Weights of a small transformer language model: 174M tokens.
Each number is 500 + 25 x the weight over its row's rms, rounded and kept within 0 to 999. Layers, rows and columns count from 0. Numbers have three digits each. The size before them is the row's rms in percent of the matrix's.

# layer 8 MLP up, 768x192, rms 0.122, rows 633-739, columns 0-63
103:533497550513471490485519525508523465515478498496482469535553478518434518548473487508478544525504526469531456485542522521529491438497543480493477492491504516510487490504456514493511520513536513
100:518473476499451528469494486476498526490520495518491498498478487485484496500508531556521533499487554481513508478527535521510495518546484526485470513508496520502490503490535525516515506473464522
111:535476529491522473482491548509535509505514521515473461526479515526486531562530468503479452500465494541498495491532492463489506520500543518557500506500523510497546495515518525488485517454508511
097:503498520502487492477487513480530496537553448521449460489520437538535482479482534492453523502503516494475514471512513468519495501490494512468449527474535506486538544459489512495525494526490531
095:474480509475557499473464470499452481512489526535446448483499464522542498502519505481508491465493508548530503519461503508512505475533481472498529498530480520474511510513477500508476502493542521
100:507549502492498439489495512505524456502491501505477437532550485464488524514494539521506524483488513498497486449490521505501479484528497515515538534474488526508524480509477524534472486452530482
095:471543510511532483505475502516517509485498493464493512541504481500499513463524487474492535511490438476519481512515462456470498511504497520448471492489560481547534508537500527511468515533510522
102:505478467504474500509529501485496491505439473469439512521478512516504513490477516506511486514461460545466493479504475542506497480490501492481508488488509446454487508487536497506533489467469547
096:497509486497495511471488522496557512494516471472461487478484510517471483521505507460485517542496548456527508497445505488476519542461486514457469528511505473526483558479533509461500529511554498
089:466492464507497506490465528458520510493500449489524480489530494522464527519500519492542506510520520536478512480451508502463524497486513556495477516529528492472505480508500546472487484519512514
094:510463505451506503470536499499494535536531501516477483455509464493506543502509493541459506480546485511553469506534532503471532522507438498519515463503517516466518493433509496479520497484486512
093:489544435512535484469489563527499476492513466525504519478465498483474473493492531497465527508515489469538462481507516502495493491479489519541488521506506470500517520477562512502497503534502524
104:492485510531514478525487487489497517516513502501458478480506493545471580519478490538472491500487511513492485451491500478481483508459477495524495449499491506522506489517556524480534508486529514
103:513496528496455476480481506447495472535468485511488503515492496515529513457517510496514501507522511475492493474498482510443486491527476520482508548485503472465482478451510501499518518525458517
097:490490484477476502521479530482519526537492496496431501487452469519542508503538498519489509499496519513515515486496544483507529520553522507518507473505495461479493485516486465534516467509501485
098:481487499441496472465492490481542462503502500515516465520502554486512454531539475498564546510518533471510497509524488491481513479518483496496521492531496509497507467497496486530499513527467512
099:505512478464479497513483537520511516497481442497507499510495501491497488495515512505501484507502495474526511485519480504506470497514520509534501518485512488542478487461477562511520475516500569
104:509502476457511517515516463509475543502479423531494497492522452504512492539507488486505501530522536522451457472493532456513488511510538525503500503509500549499512519497528465543459487453462507
086:499463522526494509464500494490493442495518477483477496492534531499492516484521510459448486507538486483498508533526480508506470531481467500462513480511515465484473488501496414478515523562542513
099:518513463464515499491525484481557493526453452469448466497483513489501485534487518518467526519465528492493499474503546524494521483486486488468515526503472524489496505536530489507441498510467525
103:471495510531492475535462477506500510509500471530509491485500513489576479564510498527497528481415521480484513462485507455489511494483463501477483511528504510529503506496509514547531503502506453
100:456531515521476531510537523520501510458506530464451501520486506546524495540513459544479520505507513519458497474493506468484480474528466501528511505508457519504436483454527477501479519509475448
103:460511498483484540467496450480513478499495513487463506504499490543486501495529498485482507500499519495481499530473521506544486512480452461483521485501504511508483504496528501506526494517458524
091:500520483505468494479473534491451486478462466540480519552531480530514522537468513508467479490545528524498484462491463522525469473520493514482528528477483513506463529468493478506483491497509512
099:538527487508504461523556494502532511508530480555494474472477507535464514506473498499520529513555475489541468530483492541510507558492476503518496499482469505527494509473518486471516448522484568
093:498461511478478503510478516482479477479481495466525497481503484513519547524497539486463495467520511484463478455488493459480521478539462431483490511547498482492474503465488483490537488540522443
096:475485471473491469507468493484548496502460507487490524514490496481522524535500447520486493494561525513531482473525529486499430540483499499508484492478492449544504519481546478519520493471475456
095:515475456455544488476470519474493482490517493473531494524500515473469510523528486504507503484462485496508498498515501483535501524505490472509487504545489520521476534502512449468439480472537538
102:493520525526508493515528454510520515480476456472502529447495477482549491498500513477506526470494499528515509470525531484516456489501496449551436522483511469513489528446530475479466492458491479
101:505534498561495556506510498524450488498519485537501518524495482486494519482466499513527487537513515555503500474487551546511483471499487473509466468477512453526483524518492525473471501510518519
095:504477472500557502490529498494458489486472473501507552473483487505493498514513526430506501497518490467495474531524490480528484503524465475491534516527489508519529495505515507444478481530512440
099:488537508494524519450499493491509509492495475457526486507511491503443507516499488464510506529485499498549456545525525491484501548497523492484485445520503496491528491525513479496541490574515528
095:501503499510487539491460528531512546522492516502499513492471498469492499497509463550501539505472517531446522535538520535481513474487469484505514510523476499512490467530497482533501509494594537
089:558474478485496515518515463503496530550502528469497422500442525528460483499459479528499511474578514541536516471558512524487514464527487498459489495522476477494515510467522479541494514484503468
102:526477443482506479526521535475501520484488501558477475537478529529484492499463505484509511472500481476520513473480516489504501475452505521515503480555474519481501508507506515502488531536535532
098:536469521549494474487497485526470512518480552520548465508511451482495486496495498470533515487519497550545528445514524534490457458507513473509508526489461488545491507519498509547485500467501499
099:502526495484492482487527533467537480498465495512504526503497521524508484525493488508488496463476484488509512481452450520522507527474486505460506508497493487480497457522515510508474520507528534
092:496507506498518507490538482491557514504515501518514504539479497452484459480460535544513514482532495502558524459531507426500482484480462514519502490515515516496563464539497452476516464458510516
093:499460490498515483532492536483554523511468493507474508485479493481479493515525461499528499515491490529485499476530498480474490463526486532508532498476470522508516495511526500459497473486454514
076:510509454496563445461509531497491479514522488528488525466537452480514521525496473443488485518507491517482517489459490484483506512434500479493455485519503502466517547495484505495535516499512527
089:509497474514539510503478515535531473512515567486486494522525481509437446511496465507502511501500534500516530491444505504514480540478507523483519477498487491550504479498474522492479474487484470
090:489509502526480479486500510473497512536505506555452496525481517496492487510482490542510511486474483471502534446479487477494492492440512483515459516496505487521512474471510485519483448489514546
101:537480569481494494502488483488534497513505514533469460471515481474468484472507468527487468510520474507483513497543484484500510500501507519465494519526463497488523480494539486482528448513535467
095:508512513491502514520509505525502490525522481452515501465469503512449504461531497491478476504476508493469490503525500521518547556514525510486459500464496479485550495514474504484483522500481527
108:511491440480521540469480521500467498499531481506510478491502452543504515513494508497522496546521553502514442483467503464494497513513523580487548499547487465502563517532483515508470519503505464
103:539498480453511524443484483486500492512478507492509459453475484457498498490498485506540484496481507525481539513493511546501531472517537518542463491544499512508520481510484500492508523495486537
096:492485513533501513477506514472496483518513500468522444504497462490493492488492493466506518549474515480470475510466505436548531499502512516490453473476517513523555522490463533483533471516491522
095:511508487492483508471495531518505493509488483450485508516508505540487514495517469511506483513516504504520479519529527494501538484511501450511528517497480506491498503504500491518468499481546531
107:467499519527507500475503542447515490488502470500545475455498478511529506500505504530534518508473540532421512520505505501521490449488519457491491483530494517499476483496474460493470535493462505
101:499515482487501525438472463482511512537502503447496494522531539529471463490534499518518484490535532491530454496442449543487499486496506496514466522495503535444478498503500415494540481498478519
092:495519491493489508577548517545515480488499480482505507496469520494519491485496523509483478537509486544497473455447485485497507499513487474486536458526468511499476505556506511480506527473475532
106:500505474480496482508549526504533513537516497452509535540500512476455537510523511523563514511502515530462474507533519485534466486517513543519477459533459497523517434482502477490490507487499489
106:527480476519437532473481537461519482501486511482520515494474507466524510525525482546495493535520544473496501528537499523513436479528507447480495541491499470482513524480485473491499448489507513
101:512484530482504514510536474500486469489549510518532484536529487500453490500504463537517495476438498500502515547522469493522543540499549483516492538474507522504527485511533474533542499495511519
102:524462533496521571548523532508470451548520471512478515494501510528513483505482467486468494537490483474447446519533507540504522472504550520542484536544521510483506519506507487513471494524501478
104:531486468539478530509472535493491488533489498472500511535483513490502518502494482504508523483446453498462471454458484510537502515516461468485490513486518529488472486510539539485463513507497536
096:502556495494521494495471509537496457519529495446498518501517520495454504474502480502498521521515505509516528490532531501502506500504525474500476462467474498490518492485459472494512445476496521
104:497484517464501516470504492491474481527477504495506500512475507490502508498486467482542508499500497507506508487464464521466505521504484514535515417534526509498491477469484491518503492504457459
101:459476504521517496520496478482532500490493436478510501523484471463529500498509493501487486497506510515452491512437540511488489476464474540499480505484489484521501511498491457424545481488491498
103:470514496508529514492485478494486505502544544511511508511521487452484525490501474521484527493535512494491449491468520515527470521510544516520500519533493520501492503496459505499520486454493513
098:459512519527504464483516512507474503477534424516475548499511486510527517485534504511520525478511511479492500502493516489456474520514482533475458532437470497484537506514561507516508492561523470
101:517473504489519509501516542542518465507513505515498493481490465521457452519507504552522517514489486513483474484504523494529472493499477493528491504493441543481470547488523471497495570500483486
098:533470503487522538534522501521477499497454465517482547516536469508461468506500484476465465474478541482525514468486510515481457521479484490504473521507462497541512518507483500487511531513455493
106:453519548489459478540560482488474534538508516498510466502484480505526530471500465520521484517516483525452527539483526508468532523561474497481444458513445464507550530480509512538508490483443459
096:508450505495554475454494484461469489490518517515484530471484521535511514520517511480503482539418519503455469566471536502540528526509440473455491505514489478462501452477516460472481538524463503
094:487500457520518498467470497483506475476507459507515516467488524492558475500467504521453541493455510509476449478475496482516466437492510511486503532493514499497494475507537473472487524493460472
096:502490475451484495551476494486478503539538533534487515465496469498488508473507469535506488501556493526459492477487499478538504503484512489468522521480499496502494512478512505475505513484519570
102:495474515457518482492525491507512511502509519464530494526496478502485531502484468487458480476482508486497500496494486467476511488510543498564539547454503511489484517497515477558509505474470494
097:510502549490509505585452484503481505521487502477523516486492497507512502522513535498442514474511507513521495451525500490456494480503434487477476467476506493506517468465461508549507549506498484
092:467500515462472519522474484500478513514534526543516474476492441503524496532507529545507479512519466489468453527579505503466542506504471500513471504498480491472523508497458484515477523449522492
093:511527503461505493509530505521586490525511474523491500456494482476505457509453513498487520440527512487530525495514540498485509474534493495505474513524529517508481484462516458453468462504482492
110:475552528509502521478502533501491486510478473484534511497485509522533479527516497529514532476522480498464513495463505539504495535477504504507533493524496481513535469487487477516431476475438533
095:525464484500485458482509503493499494522475490490490542490442506489525502454528508540492580506531523453483502537500528477474489455484510452502493508483511503482494506507509509442515533486475506
100:517463507461524465495489509519483508489476503509497528491480507466488524552529522464505477495528481460517486471469521529508538516472488515488476501511491516513470522499483491511479480492533463
105:484446495493528513488512530456477508516480479519520487509527533455487568489505501469528460519491461496516506488476511484479523463474492535522509522480528492478467476469532491522524493505477451
106:448471489510498450510508532469515512523543467510479450512507495522529502497478501464503490521457489514457517545524493488500475497539518483513511521504519504438532511493506477471474450495478490
107:484542444570471500518523496509537457503511493493494476489508524531522509494489472484515495463469487503506517468498460485475536532508518464446510528535517508512471495459460490525504493506458491
089:479486534540507531481510490447533517493493529482497512453499520487467544531519488498514482521494530527500488506526484482519544463492505516503450481526504487511470512544473494506512494487434506
099:553545465463478474523461490506512513507487468469490513472512486471492499509482497522513453532475500552476456522480505509473490477519509535519505535474499483493501542510507494507468512482552524
098:489500520543519518505538465532537541521503501473490487467501479476538439491512499532524489479494531473452517534510479532520520502519482472507449515501437468481489466506513468478495514525497479
098:513495517551475520517502490480457442505447501502510485483515510482486561485487477453495492489491537505516488485543477485519471478521510512518449475513491482491480511473501518444500500501524497
099:528503548513468517516429466545514434487462496512477512526478476555557508486493492481524451497501532488465547507445506519507467500494518510533518498507454525513506499477529464548514512486443461
108:483501494527507500492503466516509497541463475534505458488508514523476523463448501460505505541476505513466481509476502494516518557531461544511481494524521499527521525460473508524492526502510473
082:524467503517480488519509467487511507520491457506516524484496499499520494496473524499518483497491470518515486493471490491462475511551466445473529526510491537472491529561509471481533509475514483
098:532496502510512504497493505531472472519502512511535515434510518506510531499499515513471508493470499460498479500498538499492473504477514531478497544508524514506460502481518500507481528523504498
099:474511492506530483494515476519515515510528480478479484488520501469501489518507501475507489459507515510517488526551551443438509512470475491480544469534461506489510489513502480524508475519481503
101:499467465522472517539498508479467494479552500467558511482535465459459485518525506528468521496447486524514500532478496508487474487516502448471520483496488523475465499493523565501491517527484495
103:504516545537534487511509540517493511531493516539515520506502495489485469487515474493506487530467532541492465485494486538518534478551490468518501525505467474461579521475492475493490499491519542
099:526494527464459507536454480534518524506522464482480490490517483500505468499485507484515460531493504471514515487478483500498522510513485509491450561488528507475496504508473487540487508468527488
102:498504512495484531525518501453456521490511486476551488505536503506468534487531491500512539506478543517524510498530479487533511507488493518464499471534476484519482506543457510535463484470529532
106:505527546511501482496535458442505454490525503486479475465474514477494501561498575517455441557464535526507497505479504492476495472511513524471483497477460487464518482465502447502500504496499478
098:474512543515500512509476466446488508513484449524516497498508471516496494477488457448536485546506511530472515505517493510480472495506490561527506493517509507508522562494435517480501506484481510
102:534502504491497523511500472447500523463510497537442515562514484479481489502531532486488459524490533517540476502487517517486463520544500449489477518483480499526512472509440551529426505504510483
093:485463500530500471522543469481543509508488492512497478486441517508510539488497485497547477537497518451533506470495503478481540517490502490426530539520531490452475546487556474495469499460527531
102:489499489520517481489529519456496472519515500499512509530483480461522451490504479505512522442490515473517494465531480545498456482514546478552492560506527498515515456487507484560470475481458487
101:484482535497468525527480508492485461514457517492515550512455516518467483515510537482501455505494511483522478489508497493505475503534476526527464444479495515490497491519486464502445523493470497
100:500510481505482527516492526536498554482491498518504490535489488492463470496500513532490497528492459478487489528530529488509492502507515515468491516521521509510518518477503469522503489444528478
104:529502444534519489458547519515480513580493499488476512482490466498512515491501471461531468518468496520497510525502535490526502541474521492489508499513525475511470509470539479491539490495510504
109:501498514504534517454478509499507521463503480458480491547516494503465468474520525517522505467481502482498485474510508490512509547498444492530470467523486512493495462525475493534487487491511520
100:503492493472456501457442470488489485564465485503512488463515477490480529503507466510531501510557487554526541514469559502494440485498513519513501548447470441481490490464559479496444535490481479
088:510521516479494548444457503533496505513513485516468449498508485529472533489535462503500499513487501486494506515496503527521475474475550513540492510515494494522467480484529491535553518524548510
100:458553522508505560491486544495513517506528502491496534509471433489514478488482526495503459530536542526502495509532501521505492449530488438502470474478539484482520492495510501513519519458515527
101:504477500460500504451500549494490495494528522532513534537511467491498515524480527460531497551444507488514550485538483483497493519534484549456486482520549471502501508521515478473465508511478476
092:541510501478513542479490449501518498523490529527496472551476504490511509518487472483523480491508500529507459506500482527453488505502495501501538539505445488517474533499552514492448500509480526
098:495522513494497492529515513499486532522498492506500476457525447468499506481499482496524507523481500470519483493493496509494521464535505439510524550488471502462482482504520503534472472511481500
102:469488516451517505508453524533470485502499480450529499550473507476459496483498474460528523486496499518454501539497503467533535483512453518530495495525511468496489504499483510487492504522496509
112:515477466503530478494505496485513530494430482484501477488512486495477512503494499520489474530488506464468500472483506570499504497542522483539512493496449507495488490517506498514495528445530470
# layer 8 MLP down (transposed), 768x192, rms 0.0954, rows 633-739, columns 0-63
087:491523469530522487456505493485480481517480524521536478492452516483480495487486502514454489520445470543463502490501491468494524452483485459481477533490522514520506482469480478529472509486525464
114:490486478559497491474489501477501502532472549506526536500515509524506481552530525484502518474515478549500499546459470508504507527481465486475510492462455487482512518484473529519551506496484530
115:482509551501517468480486553521464477522528493524510466515537499522475533502472508484490506561520501509530511461513501492513447468493521512518477484474514472495515543495497471474431444483533479
110:536488490481467474489511473496508510492538489467465512536480504504531489541518480511501514524448484535520494476489536494523485535513525541478520483467531489483503495516507523466501474457485467
089:497472554470526514526517504538528545523505518508514494491435548476508485514504502497425498544472511476438541438510484481452466505534502541499495464504549472547525495482473511466483498528493512
092:493501501492482536497512503468511486562499510492504486510514539531493499478483486473478489488485522510446493488481482535467479510479496517506482510539494503513516513485506595469461474517483520
098:501459539498536507501446538493491492519521523501522477436459480499498482526504533503518456550526523542525482519492528492531474445481469475486535507459465530526488493483483541497542493499496514
099:526513494475506528538501491491523469493488499487515512460475547536463496543488481533497482549482488506507503526534494465522478535475475529498475513537501496494543459472486537545517498443509487
093:468497517512531522527505495492489477517516467482491513494472537479522499511505511526469445526498544481497478472565472513514476480509501532482505510512494514505487475498501504477493500500482489
095:524483501509491507513492463508513514487451498523493510489485492500507479495481499536512508500486482506500496479483503472514482496540498493468476482435526525501503528460496567516511482502473497
091:554514523545505482485485514488494483532487484482517499498473512505516510492510503476496546496553457520492509495493495472464551505502492478521509478507505545491530485507489541536491485509519527
098:482496492494486500540533491462545487486513474498512506478496502555516516475503501513465485490521506494497493512495500528497454489495533517531539520511523486498534489501517522483518474485482482
106:485460490470487461515475530457545523454497493519468462513521487517494530491481541498503459531462507512527503482559516508483516514514483444482487509499512470509486505505472525488479489477514491
118:541513544472501477489529510505507534482522469489498498521505497480526522500536525477549518498479483474547520449569481487486469525488513491480506562526496549516534465500463514485502494522522458
099:523520552518538504517455461500488537501509486524512522494467511482496528485505481488481500515512500493546489532527522459498476492458518532534479464499493497482469495498519504470489493506511503
098:494494515506451566446504529491542504493503491493494525504511529512520478477557582470506525492486508479499500516470505500508501530494535524523534493508509520450523448483513506483533496517477473
102:516515493513499496492488480512473453492488492494528511507463544516495509503493479548521518505520489480525455535534530468494516483485486519563492469505513509524517506546480524550519471515520525
124:445529504510497459537477504516468437499497505474497491489483459486524502513488519521507431506516492465503456531462541459445490486515516500479507516478516444476523507485524515507529492492513463
081:531519456509511532470484486490519505471525464535471522476499474505492485531497506529480489486483505482502498496509471513472545484538521507485537508474493511520476539528521532486473476479512537
100:507518537540507460474464470496508475511481492473474500510497507526481478486471541461477522452485482524524481529481483557502499517502497511507453529546496510525493487521507514460534519450502489
108:513503515481520487521468532528478530491518504464513515453471530507531522486492539505504541462464544540492539481497501508497506478517497478530509474451511487513458508516473501493555481515507470
097:514486506520469474510491501487515480472530490451502513509476480470469448494510525482517529426486506512544501532476487530541496489502472454512484454472501475495533515474510478537572492467506473
104:547472522491470545502505487476530497478550480467510498490520557501477549519477515492444498472517467483516539509492503519511500522500490471479499544528515494508485495478550509494513497481491485
098:547520559498527504509538521524534521444477464519520531504540519494501481498453471501541529473452511494485511524455491503484512508484482533524523538469478473468524494496519496522482491520554472
090:472476495507504481495511500505501526488501539501525514531499472496524520487522510526537468482518546519506467498464488494482491504467507507505516511506496481527491541517515515528545513496473518
097:530517508516493485474538497494548481513533487500508519494458467477498499509488529486514470494491494515472536564514480510527511507480574486500509517548475489492506476491497480536494524508513546
099:535527516488518500512509554468485519481534542479496476516540527525475494484464516483540493527478496450500537525518500527537530506532460458469473483501522515521494507475475496530526491540538486
103:539553527524504501554499530488520478527493481545503500513515541510475488471472506500492534436500524459552491495440434473464479483510523514453482468506493542527508491535521456528520507533480506
113:521486533468485512527497500493509524459479471420553460521493512518492518503472485508534466456496454543505547531495488546520446510487503525473454500535498502467522533467507491472514505531529519
111:499496505505534512505476510542499481437516522494506508484507495507504520520486515455569491488499461502529513485514506525515511476519496470470536479527511448527501496520449452437462457545449490
102:449457498500521495502483496517559478511540503466508492489491437470483535532466484507487477482533458479528483502520483506471478501470519491536485495515518455493523527501511489544508477461503520
103:562471505474523514515491519496501478464479465496518525463508519514475527473509541500506488516536510534527492466536481438521493539518495517486521501487484505489504491533472495469548480530470458
099:518497497496452518510547483469465503545525499493486533505479506488493498535470530547538455501497483499519534503516464516495535490494483503494461518500503521513494515481491435519475486542487465
097:505516472460493454483496554502519450500490501480489540509499511482480453480532491486508511528487468529543509549472491505519500541493487524524484485462469506532478480512478472478465470514541508
094:507495499486516511489484528498475471539533506478503531497503469486509529498501516530515487515510531514490492490466499529511542525516528536503537499474495471528511550509460504482500444519464485
089:513493479521550520497479534538521478490501503524481495541557515485497501513459490439490503546519511476503461413446497486450523532517463521537570527450479539523497505514510482470515465496498528
098:483492474499530509521485530487506524495517471515474493481523554499513475493494475509482520515531525507511525514510485477489506498480493489503529514458551483475509588508517460485501522480511516
081:498520499467481486511528520492523492492518517511498506496513485450488508528493457450509493528483519508484513508476479469527509511489496472531471529495511530455520489458481528477500514513493469
106:486489513547512489511499464487499525481478459445458502520483448515516511506484458546502506530463489568492499469518512546486479516541513497484508464470505485466509514517502514550513475475462493
079:498474514466481505538499475518472525489482486492501486506496476490524486481489530503502506507506490494510501522533490522537506517491480475518484485453528504472475522443506573485512477491513465
117:460484528500447503525508487442482557479523437520501532487508530504508541509493559498477487502526473502472479510570485501517529472507476471515478538484526513476479491501519509511492491533507527
086:509488514530522510524483459492509549504522465517528485494468489490493502483458515483508543510516518505463488478488538493505508521501473502510517505506504525514508494524505545437502465521523524
099:474541498516500548482516519516523465515506461468485486477460501509510495491501510498512490449494541513501518500494505456508482527496499530496511469478521492543504474497499476500501483519468506
097:516516506532481478464526473483540565524527534500510515554536490522514504500506465524513519517532490487523505460521501479472515452509525463485497487467512524511514512455499521489529483487501477
128:489497525513511494478521529524475501462473507491546490513504482560533519513473501470520463521510505537496481509478523485480512506533500534477524462520481506535523478544489504534439489516448484
109:526549503498520545552513487534511508477503518469513525486467494500456539483546465528486454497459499542535492521501488512499486526451536484492463469489502493473512508505470488480495529487462463
087:520497515492512458445506520508493591509529516507504498515505511494508500498476509528500493516507523452445541540503518487529506501494468503532454507496524481475494506446495543515517505447460502
098:533507504539547509518476547508508459483497508488526451514471486508518466494513515495490494505528510489529475523506541470542526497491491529493486474458507472521556502502504546491519539552490472
116:470503469482507479499539499497508510504513475532509492488495499482522516493513516484495486444514534484560502486497469498482528514513499567512497504458492511474522510497500513496485516482521472
108:496499478530462512508491498504521500479544500495526483504494514482467498459516510496528529529456436546516487485475508535497527494502487501519510510455509473507494494476547546509492506500483522
117:483520478517485481492499555570469541504502498533492540515514508540527513536527547477475499511563474497518475530506502483529509533515475498535489518494495466483486501513460463520477524509468504
093:513495515581536486501516519473481500501526485492471480471504518493482458493463535499521510493522492483437536497559473467474517500492495514516508471498516522512531507517476477471517495433493443
112:511478500514481518507467519510515446482538481482543469457522441483480512506533537471506497459493528546553478523461481493510522537434519481497492481473519500502523461509485516517532489482478465
095:528544492462470517500487554524511481525471484514569494500540484507476476494508477506501524514480513460529499513531499493508497486523492538510495460477513476503503541455529473533456477504506537
100:549511466490493472458492491482496508512536531521456508489486480495496514493509482492494514507507505501495519521510480451502499498521520512514537513462506486445468467492484485443494462491519515
100:497538519492478499443506448530471462514535533570519520470529545529512520500494547494512526517527531536494479513485492462457501496478493506516458504529510491490486493504488512511494465469501470
088:483457544472497499506527511531503483464527498553494500526483478464510512512497460547543509546534448479489526523507490490502504520482482466492532496467490510503455488503535500510517504492475474
106:521517476507549493492556536485495506476521473491535502518499465509495514592509510455498452511526487474496522496470503485495485486499515453468497495496466436542491458467509506486486497463484527
117:522492491492486525531501481473533513495468497485532497543507472488520483499513502526482499511505496511471482491500516503525506518531501510498431519536486499494483497506485513520527486518465512
117:518483525507545481483517466542517436472503519478516484480473472506575460528481533492460541486495492513517467452513516503501486538507519468514525491440536453519465544489447492528485519468519487
089:491529445522463525499533465535503484485517492496496456528549552527489489533478501466518511472511538491547527495544504438480537514533497476478462514506504490539513514468503503519484562491448522
104:537486496535540461511509510471538442484537513503531504514475504526452466472522548513535520501512509503524506527505490502483506478521526520508481454515513495505462516518498488488470514485507478
090:494510477497505478463529496496505508481509496513463503502507490511489494490447507497522499538476476471483526508523530477471507525495470486503540493495530521501507542491491459513553513479478488
121:512480482461527543510516510472539472522535484469502527432488529483522518501499475546506520485493488492488554474482482494482495542502486453502530529477454483512489549454500525489507523507528507
097:514509470504453445501527519531492478482432510492515466505508527523492497459549512494516522518545513503523532488513505510471433505549484531456498496495484532489512486500513526510533510455549520
099:513466551520455507462479465474505476471552519506558507473516475448525549480485527474511475440536524493524514486493466504467489547503460517492535482484476482538461504505518531519497485499525515
095:494492487522510522493478492476485457492501509506491463458479523473525462474471534493561515490499471509457502464497442519498507530533492515505480506501507502536486521504517499489502524511506489
087:511482501498491528501506523507518476515491500511494506483498480507533494524518536490476522465529511465537493472524479506524475536558459517466492519550510464526538523457498428467508520482491544
097:505483499499476505511469532551518487475465490502474455501486522474458478486524481558516497525520501462465537463504495494516431477508460509492552529512498481520484510507513480484519485460502513
091:513488499520474479499499542461509470487516489474490495471535546481474510487505484482540514507544532490546504501486488479494471523509500501494500534475511490523515501490545478512452504512515504
094:500521485505475497516516502501468501527519478483527481537548547481485494518501489463464464532472496469491536506497449523537473518510473535500461514534510521513505526547512528456507519543494527
105:462487480518499494522522483478475515546499526465542493561522521447479521551524497521466502450447510447480496518522466503474496514496475476525522485484474514506538519460542510516445540477530478
093:517509501501520520460434487477542524524511529500547465486511516514451471544511516499497445505502481492500501497488546478510519561471515536505503529464530479510509528536417484546510494554506485
106:481490445486582535528471465497530474511541527514529517505454524530491474507525503486518491484495535485501452480480513509506508488479503496450470505466474490469482554542502492494513515496478491
106:513468504537503505542531489472485510524465489475486464502515471537543470503556545510476514492496546522512488516474523487474508480525524521508515471502440437535506485526469491465515479513523480
099:471554514511518507471451505556470501509482547482508527492502525522509454513476511472486492494551511444492515525494513491477521522529506533473519529452542460529496509519506449513435495487494504
105:498480527523500477466531505492514447521468497464473523506500477520571520520468510500504514500543528510461515512506508497530504495500441455504510482533504503505478470509440461479480500490541548
083:483508473487504491492499519535522598500536483509518483518469500534503452540493522492484489459524458454492500521509515508512526505466504463554525465487521499488535492482527555533524452478528478
102:465482511472520462484539525507470527484519499503517483517477473548526478481535535487530527513473518478521504478503486485494520539469471520473501472444509497513531541499478489488502488516479530
114:468465490511475502520462531488485463512487479513447491443506461472537452468502504491490482485545498481535478522479501511493525487496501498525494539531484485517481501486440488488545457537474488
100:472493502449498503477516503518463541496516493504504501539474488501497449541488539520511515485530487474497476520509518531523553500515469510490529514520550491486500535554502567510505516531469526
099:509483520467515498504526530478497494492504495479532496533519481501513510465539550470508482521511489504493505505523491492535513471479484498544542473528501497505481484529521497549493455482522523
113:457499509522537489502441534501505491481521521527529501501480473569446508535487516490484467525523489492473504513439487547526522471517491471460527498481553497443494518505514470528473481503504453
078:475502544471484460542478522481476517498478531489483494502516512534497506513465474495483472531511487492474523482524514459495535495474502544554478484493525487532510471479467470498474483499495472
108:475520500523553539508485506478497494538504517506462504458538533518514518498487517476463492494502491530536532487482540510507504551518555459523501498518517531508453466510525484441493452505507490
107:497457527521476432460505522453501534498500500518492531540508547488490503489490475485482478539513462491482520532513502482520502490532506476499503521521494473474522448493523495522521504541500464
100:525542553517510549494489464503464502509530511511536553492547499445475442518511533491503518538499468506490526556494458526489508493484507505485494514536496483488504515490493585485520496542529484
094:502532530506500480465518482516464531489499465493503448496500524446486506529506491466498510459460505539527507521485503547507444511472520484516497501484515503522520508563488506532460537509483520
104:473479510510529503478476528521493536455516511484493492478527514495510477501491552559471488447489497502523491496495543486499503526471516473483459497508507519511502550544491522556452454517466479
108:512507516468451483510507500492487505490526497467526490545503471440525513455508535450469473481534500524508484511518521482443487497482498458474509517519527523494474508514500494491544482520455455
099:459537497466482495512487537505447529508502522543520496505522490513499473489519491513522522491464490447472520507494498530497520490460480457490474540499510521484505505551497490528485533501519498
087:520536476491497519518498447489500501525525472508504490470470477513504500497471533543516456471480480462514491524499492536499488515494493475497481528479495462533477477468464498464504494491498471
108:541459534484463500485483522471512523483534505516499450486538508497470531438519498497481508443485474549542502530526474498466487541491491463515503484512543514506531480508498523535514503456494464
100:455512501510517519527520544548488506460522427464477490506519449487518457515479481533489495504539497484468522533524472549500515508459498490486471472518504518486487465459454499506496469493517477
105:476514468499475469493473510506466489475532474501505503523480481527484534504519485478490506483493475493493517532492503504488496455532493475474505456536487555540495502494501499511524495517512516
089:513504491517517496494498538494514507504529511452519520479492482547486498468509537491500525508505482461520546469490518508466489482431490491460450513468487504431539460466542472541506511462504515
100:519461504533506498515486493506493503489494514513530529515506493475481514499482496490524446487544503513512510486491522509506512483516532547479550491487519449527509476471454520492495479497573508
108:497497486516532510535483496467503482540474500428486515488510505530465492515476481402453527494547463485494464519514508516529521462469495484507519529529488498513440461482513476490514542509506529
112:462518536490489516544459481466524488490510541491520523501530534524469520482503493484506495484501472481531504552497472467505518514503505474503488507527506492481505552492490541484498498490505473
094:468468498477466478488471515483499517450490486462484535536534503507478452519504508477510513494508506529526523456491490456515463517489505504512547452532480517479485482517548530539463484498523444
097:503506489499499473527459513499495488522512502490501520529480492501479465552489522526519511520514455482446493519506497506532455529436487516516481460491547495512522470461507548538463503520477494
093:506488497490531491503461485479518425512545533463519492521492509484508502518497476527469493504524445498511476512485488470517495538455551477512490518501531492490542537473482521517512497545485500
103:507516482508544511504527504521539485494497508515535489460503516520502507479489517503526527488486524516557495491515470486539490506489512488491530532485480516457510485498481492535555471520483562
093:477454491533520514456464471493510546553482469496494494495454483503511521517467517441526492462516492491539526509533478495510475506498475478507504487516534467507523439511518466490516483533460497
102:493488534532465515517525506495474490484526507503469448530554527499516443454468524528475522448485506513487488462455503491449542500487484490524486497528491473522515504492499528490481489476469478
095:469515494506466500493534513513500520527479503505489478513515520512453508528489473476497531484469521518459494489452510521503485484521530468513503520518546541522476450456485497474507495528489511
103:499517493526526461535504498505506491494478469486464509532491498515499506463530478474500490503485491478499432491469501477523519493538467563521541483475504497545448513464536471496520555499530510